Weights of a small transformer language model.
Size: 11 layers, width 192, 2 heads of 64, MLP 768 tanh GELU, vocabulary 2748, 5.04M parameters.
Architecture: LayerNorm before each block, learned positions, biases, tied embeddings, attention and MLP in parallel.
Training: a variant of Muon for these matrices, 9009 steps.
Each number is 128 + 24 x the weight over its row's rms, rounded and kept within 0 to 255. Layers, rows and columns count from 0. Numbers have three digits each. The size before them is the row's rms in percent of the matrix's.

# layer 3 attention value, 128x192, rms 0.0895, rows 5-63, columns 0-47
088:126156112095131138126141098116103139140132110114153093104150123128098137098091177142132132149144178155097120136171082085111156146167145131126099
099:172084139113134122118134128102116162115119145106124145144163170119094169126135126118153076094130136093125117172110114127098111142139132149120114
108:068138134134098144134119127138126123128184145106122113154095117102137131115099113154170154166160116133140142127147114123147145096161154147167129
105:130145152135113108099138129117152107125115127103080166170112124121135137151154152124139135160127115132127100160094100119154129123094183146139160
112:122124127144155154105116129135106153129128111149167102145152144132190126153096146132098117099116148098117139161163147113108166109136144117110134
103:101116093149081100127121129152154054117142107141104152121139106089079114124140138112146150140125122099134138146079124177103132109135110125131164
107:171158184131152110127093081114089143136189133132123104196110137170176154145163107137148129121133124124113117128091099137127121176130159100137140
095:130070150125094105132108161145137110139125118174117105068118102135142135107134127126107125122115110151156081153158175132140107115127115144102136
101:129170065105120103142154103164112152165150118108172111125145150146158107138125146115098139139125136124109103107143085136150162119117155090115146
107:061115149134122170146143105159118076129150166128135076099108135085119115157100146093104165152128158138151092102194128156117164082131123120128133
087:183105158094088107148099133121157132105108107114098115113129115133087154067121146125100110153121111124109087164130113165174100104149100167141082
117:161119141153183112083111114140159142141101129152108144139113104176125115157143117141107092116096134106123163131079155128108130170109142101124180
108:123102134148166104097145116093123121104129174140104112150094136112113125137115111134129091161128134185089131093117105108157111151140138117135118
119:152125144128165145141197111108101113136102098120120146138111139122062141099136123142118111125135162175133122124080121140139094129123138122125090
085:142126129153109104137114129116147173118095120122169095121138128130114135143103078151139139154138167120102120111140124086159158109148122136112082
093:120140159095149119122138110143147158100171097110113125135122115166151128153076098098138120121131150193129164116122098100072134176128131142115124
086:092126152123113146156161134098179080113120140135111170129126122125039139114127115103144130126131148170142084125101146128148143092119148142099089
111:098144103176103123084099145143089120143130123182120127130150148152156089156102108146168128125120118108152130137145139142133130139139134113104183
107:101160131107141154136155162147147136122156128105135144143136127077154123124078112125113116117160134185117188122164134138155115109122140165117138
114:147146151133163152131103112137098121133104146139087151155103138146112154121128125125072094096113126107154119137141160144155132130169151130152066
089:149130090127094132160104126165138082153138108135109097139151149090128125126141145138142136155092164134099121107129095162110116102140121131124092
109:184154145128145121120142122096107174127096125141119140147121162150161153138149079130116109154131121173116134146142125105171091137104140117144078
096:079114119145089109151153144155123124095142147122108153138120134103123139127101124111159119122141100129144123131115169120089144122135121178168103
101:120135143130145137128134138116151131110115104118097161137126160142172141149139171124145141158127140175099139130132098107121165108098163171169052
102:148147125124140166111120094121102119173125122097132088152128133122173097112140145163112125055107141106129124121150138128112165155159157113121144
079:156153131109155173093100141133126114152109131123082128153125155124142103128121128152082124143087153106122095112143114150142122133148123154102120
083:145162107137108127100090084140162099156110112139147123138170111159091140140113114083135111106121162137143126096148170141098167140162124081114090
087:121141100103133126123156119125112103106149134118163141111152123123159112147107167096125127154129136161096156160141094133109150161114129137090138
091:157129146150160118101059123110150144112119133159121120116151105138125122137117160126135112132087123121127126102099188157155117150124095098099129
106:188120103144120073146145155123137150094144105160160140089124107099121118079137125163109105150177124127112136123134126139159105115138085110110155
095:066100111135124115141122111120143104113136148124159110133110102083150126129128120160146135136100144127141119117159184113160151106142147149155158
107:101107105136132104110184145149104129100152112148132182113139134078134134120134137116114144096157108117149178158136133137086132109107113153085191
086:143108138151122126089117127156102101121103137155142115122114113129084124133112104138126087121131140109146109092128155145134091156166107105081120
108:158106104131084106098148115170076192125098119078167141139133138108170157149146148107109121130133109091136141179141065133118114154123161117159141
087:146113088128087120104139155160127173135136143140140124174102109084147098104068088144112088139127140101115155129107132105125079183146111176134139
097:151109120136132107084124104133133122127099131125087152120155136101107108104165136117128132130098147114148135151119101134105103124131117137106095
104:170156155113153061138077097095108091111150133139146048129134133162099131156116102137142159184136140126133085114115115102138111147121105096113133
078:108151111185138068156101145106135156121111140103152110134131146126154090152150132158126122100118126090109121127105177118152154118108117132145203
108:099102124130130130114083147138193120093127111124115098102148114124096095123086112156143145128109122081136149118174166127139139135137108121105164
100:093116110110142149113151113112154139131155159143150113124107120088179121138093137101122192163164108099106160148140099095141149089135138171159096
116:096077102136102125122107149117117120119132148149133129140123107124118102143086116156140110138138114122137153116110153135180104179164114128104145
102:083122109123121123138183168150134145114139098128150127115143138097136115132126107114147129169129152135131165154147061115091106134120111124124150
118:100119088095122158186114160125114150133137141116154093098123127133195128125157157123114130125135108106113135125198171127116142107131070126132115
095:095154128142112164121130174142098096133142141154114112135076101133170136117127169159144134175108107135174106083134123109095131117117110140165107
108:133153139143092108144123080117156097112125133129114139112160119175042153108138103123152102124150116175107096112089157119134113139161131128133112
098:122098084090106116142148153152169127128157133117126135097092124092149123122085100163127131122146093093147174111190150127109136141113136152133173
113:122122134138179111133121138113160083111114122122133086107135087130041115108090136145145108153149152169133135091106130137156091144132107105115142
103:149141144129093126113157118165116146145121113107089170133164174112122125114147127114092130127115161111131109174128099156133150068126136166118119
100:151102138120178112127091135119085108108085144144097146104105148117118130158168138097102138089104115099160114148156122159141146136135116134100169
102:110102139137142115136149161133095091129116123140127118092118143098068124140101140142157125164146146175131169114153104152133125103088110128144119
100:135114160170125137122100120132154117090122091105135172159147096158096137110178150115119144126126137106146102130057110115105157083111113111162144
113:164142149095084119131141120123144192128103095088121135141146157138116120118117097127146129127125169138072112143114108132115108171107127163139125
093:159101129130101112110148134134108097125128115141080195153132136093099161126149129123135098097140124143141104151104149157136141129165182138140145
103:173067138110162102095129130107110145146138133125163147141119115094060129128119103137146105120150141132135136108062139145166092148121141105111116
108:159115154138093137118133107134115141138120128106127148126137114149087110111110134096138131152146160151114134174098108106135142119145075108170094
106:110114136118103122134137128154163124139136124079142121151087105089132149114109135167104159182151131136130113146126078114166133117129176133161111
087:133146141095173149131117133109149074159157155112083090177094114138145107124109118149103128141119083141128130102101106147154090173127177081132097
083:145137098110111151081145095132124164155117106134138120142133131118173126102122161144144086107109141120121126150113173145076093145126125113107085
102:162130149087177082109155111092182153130103131142137170105119121124113162133122125151122119157134154171109115133090133090133123113098160165104118
# layer 3 attention output (transposed), 128x192, rms 0.739, rows 5-63, columns 0-47
083:104135120119119147089111145062147154150086172110099152141115069122139141136128155128113163129151118127131167133111128147149121151134087167110143
094:114164118115088112103146106167151099133150074126122110112131103153124120087140119139116171189170144141157141097124116137139111143091118110130101
099:146165094086155127128105128151122175133123087130102103132143083120127115156132162135072122101075121140099142132113145125143118165121103149128182
100:142101132120136146152101088159127150196163133167095128129156105087153107133108081153115116092131139135126138099151166136083171098157127164100120
099:137131148139085123125123121087143095123131162121171175102108150174096133107135128129158151148206093148144127170099088148128109147117119117110109
096:175086136098163143147116092163103158155100161111134137157125146151116100146129140160121110126085125160092124134117141092132130114146105129102158
097:104135127125121140137122153131174169116128108156143126132110130095123101138165110083130155119136132104155131145138129108094124117113162116087103
097:137129122128169129161127102105165138118148125101132140140120119112141131133110135132150087095170108117112137147119142120128170116166106152140163
106:134107131112105145137146132102160120123115135121124113120148153144155121132128103118110118143119143148121148120155168145123115154147091150174127
107:169148135116149138118111133123140117096115135137144168118121119156108138088112138177137088121133124159119183166098129093142138151109109146127147
089:128144120143152165094111130132150159123111133135095117117118104146186122133095141110121130099144119134141116138095176156154126123118135130095174
114:127088170172122145166136137141096117143152147131128137140128197108141122123122101111180132150127111136124078158144107148089125091145164122112101
101:122165144137110196097107125134107126121131157120144157143145077118159117136128142126120144158131176093154139111146113173094115141122119148165109
099:100133175136137147100101180148141120117128137138080110123110105103122145106136126117131122107137118133150146124137148106128140114140182140110101
085:158127140128131133113155136110104113115118115070097114131141108150146155099147189102114117150142074114161128156125162127183135152152130127129157
093:111142100134123160126139137123097121093142100165112113141070149100144097133140122128131148162100159086097118135162087149116106106109152104111150
084:154111123094145102102119125187122143158149100117104076098115112110157112116129122160110130128139091107118188140127165102161153126150142157121131
102:128103150074118114182154083111138168133144183095180125141158109113100134120142138124097124134162137125129116130101137114102126114174112157168128
102:151148092131119149113107153160086110086132090159135110163099173163081142155158105137152150133095147140132133123125084123108130158092144090137122
110:132141155140125124149155136147177138100132080141103089107139174129100116111142118115162148095163101135113103130096079109142099117127117122094122
092:122125140138118146089150157145134121108093187122153131113112130145095123080140173129090132128086127142146126141104146109141100168093130115123154
104:100152128163124129169134136112127131142139093143117112136117128097104089107113138151134120086139124095126122093178122121126127118157102125160139
097:133142114110166135113118118162122125103168086145109098122135102129132106145152134132051118134148148123134139102132105161163119169147103116099166
101:159138129152133158114095139134086111116113149153116107162119132115111111144155103162138166116137156105147110131156091123106137143160137105107152
095:082131110126088108116146126101159149133098162123154160056133148148076138140123140121164152159109110139113135155092130135126110130149129124121136
073:097131126174109113122129132132155171163127153111116129098186128127112119107102137148165116137121137147110139133092129129106129109110123153126106
089:108092182109119119141181166107107147129121138091132119094136126146157125116127164132137139149125086125108114129112144146144086146117097141130160
084:107126120141095113128136100137097124163101137133116117168127146129145104131134074168148137155121151109145143111138123113116119133142106107164156
095:160144103130093132116123100118134128153098143146176094156073182102104117116096089104135112098130093152134127172118128161097127093143110110143111
095:138099136096123162129112155144117127086134161097121134167133148150150093155131130071118134117088126110154107120112144125138123129128117097163134
091:135163115135134173108105140144112090105097114116153141154071112109106084131157158140106075093099105132135177127111108123169132158154085085157141
099:107119134134116116146149126170117111133126178127151134188118147163103115126133118137113114111143129145121093120099101103142103110137099094158120
081:112143145097129127159127134157192128153148104091117108124170136124134132106159145110148119164137125111127141153104125111131125117133115148174113
102:116149168143122113164124145095135053142139144130102144137137138167144148100126127127123117114157164164127111123140145158114103134166113108121141
081:081139147115119141102146139140136122124151108105131107090124178135097129160176153092109127177128129126154158146103121146139128165119134113136111
086:114130142130099101157096173168165127174196177101081110141094138105089137067124150159159113118121143150129124124126158118110132118126136109133114
095:117103139126104163115132152107126181106095154124139158169108042064159145119115159110115140108149131127157140108143135113147116141122138112108138
079:150099105123122146119151062130129098081138103124170140122127125117109112117140119087115101128138086147175149150137155133150133137159109122141103
102:155120101122150136127125107135092128137130144104146137147100107139147113112106166131088114156131134156143132125056128161138106116115082151111158
099:172135147119120152112117120125097117133068120103114155163158126169120179153151144162137132131158154127151102172126143146150149186122118148100176
115:152155156097108157124154081140136119111104120092157111148170138126132135111145153089129093162134130115169136141085119119130120099106135140180095
097:118111145176140139133105143137080108098142176157123148173104137159089085102134128168128117135129131129116145094154119099130129113157154130111138
105:116141106191136111110141142090127072088114115134125159112164159186139135096118133145162136129131122139145091133124096125162088121105141110126147
098:102125143131156120131110153138142166158127129136148145115173084077156128139134125103083101093165136099119129113104134088126144147139146145092120
102:133087109049149158118141144151136157150135103114111127119109092094179113159151170119142150144077134091124134123146145122126129146089131122156107
088:126133115103150132116144137172088106079119096111098134137146152168135113132133165126104141133129158147091123133124127120150111133157112148128172
108:131126117071095164113091136120123122132122153114105133122081096089155163142080119090150160133126143137145153136124161143089148129097176152125109
090:140137126161158088126140151151158129131139149138123121130112147151123145119114134117089107105126131140102130114110150120172129161112123107128164
103:151136143148109103174105112128171120102151146142137139116138142156106106065108096168206141116117121139098114139128101095109106077130145115127109
095:149139134102155145114093146128132117130126161115143142149118086103107151120114135098111125101132143102148168145147139099139146123125165128133119
093:137138172172093104122103157146098146157168162139138111121087124124154104126126145102124117117115068121126132126126168112145145108103126096114116
106:113145084107147146089139113126125115131152114153077111130091140123132133113165128132136109181118105149159169136152136126144155126106141102108100
088:114137137097129164127130132151121187139126162129141125118121109153106079131130153140118138115128093132111113115107101113098124141151116130110128
096:143154133116090147124113151102122111152094118108137080128129134122112173135091104086105115141134108133135139147133121163138164090139144113137098
109:144125146113134118150148116096111120107149083135102108100127117083126141141110107137117099142107123082148123120125125146125149128090147148111143
102:136131145125152164113092139137131096113108130134092124125146112148156155145142140109127116106144122177149149142114164131102162142131163142123142
083:140142093155129154124085120158133166139100085153160126129154115124152159152134114110127137151140153161119111132152131139105132134127144160122102
074:064123117144146104134095153094187113159163148149114114074135156134114112102116106132082104152139135162144126129113116163113128125126144115108110
102:114111099154100170106110166101076128175090127115106117132119088104171149154108103133138133114171138112145136141179146153129196134155148108109113
# layer 3 attention query, 128x192, rms 0.0737, rows 64-70, columns 0-47
104:157154117177126157087107172129094145100164169094125136118093095102127129137151122094092092169107148131201148133122186168100142098106107131097105
087:180146136107073102165125135129123133127168180132178119116132134161144167154124136085114151157106166075152152150119144134095147158158146130109152
095:135115130119183108143150147151115119064171084149158158130141142130131136114151108145135155122144117128117072099123144113130144116045170114131128
087:085091122152147139103148125177125126144140103130138105092101141119130134151123094166110121109116125161109124152071141147092137152105113142093106
092:143147130122117172147168149156089132123155135143134135141126149101080134124176097145093089143105173103131092123094176158101130115146108126145191
097:113130130159121106102152176152116102121173148144141122141117140153172115115114084100132106093170103153130136114155143117110145108098143117107150
097:163085146124124138099136107104131119136075063106060121145093082133136150102097151128170134107102140096116100109152150104137139120161151116120167
# layer 3 attention key, 128x192, rms 0.0746, rows 64-70, columns 0-47
091:110174099135092132101137159123154134161123163121102109126133138083092130117147105173121114134164123157118125138124134162133084176154090142151110
087:149123138118157164159130106117152135139138135129133111139129148132152118104140141109143144114132123124149114111131111125134104141143145133103103
092:106150133184099131156108163100142089142105140101131147147135162168143171130097175131138138154181152132093103160143113158187075123153102138116130
091:146088103140143150140130165150101110074164142131152114125154103142117156146118083155143122146095134106112173154133104130128108143122135114161121
094:138088163157144074114112131114113131101101116131194151120116157123170135135096130082093117096120152130161162139121132126131108120101109139106120
091:112132108104143143117113122115118108097090154144097140114141130136142173168079150148144149129168170122119115117093126137170097108122168104087106
090:157115141126119168166092116138152128184115127119109171135147126132119142120129112147112123152113102116112108144108115150083146128106143133159082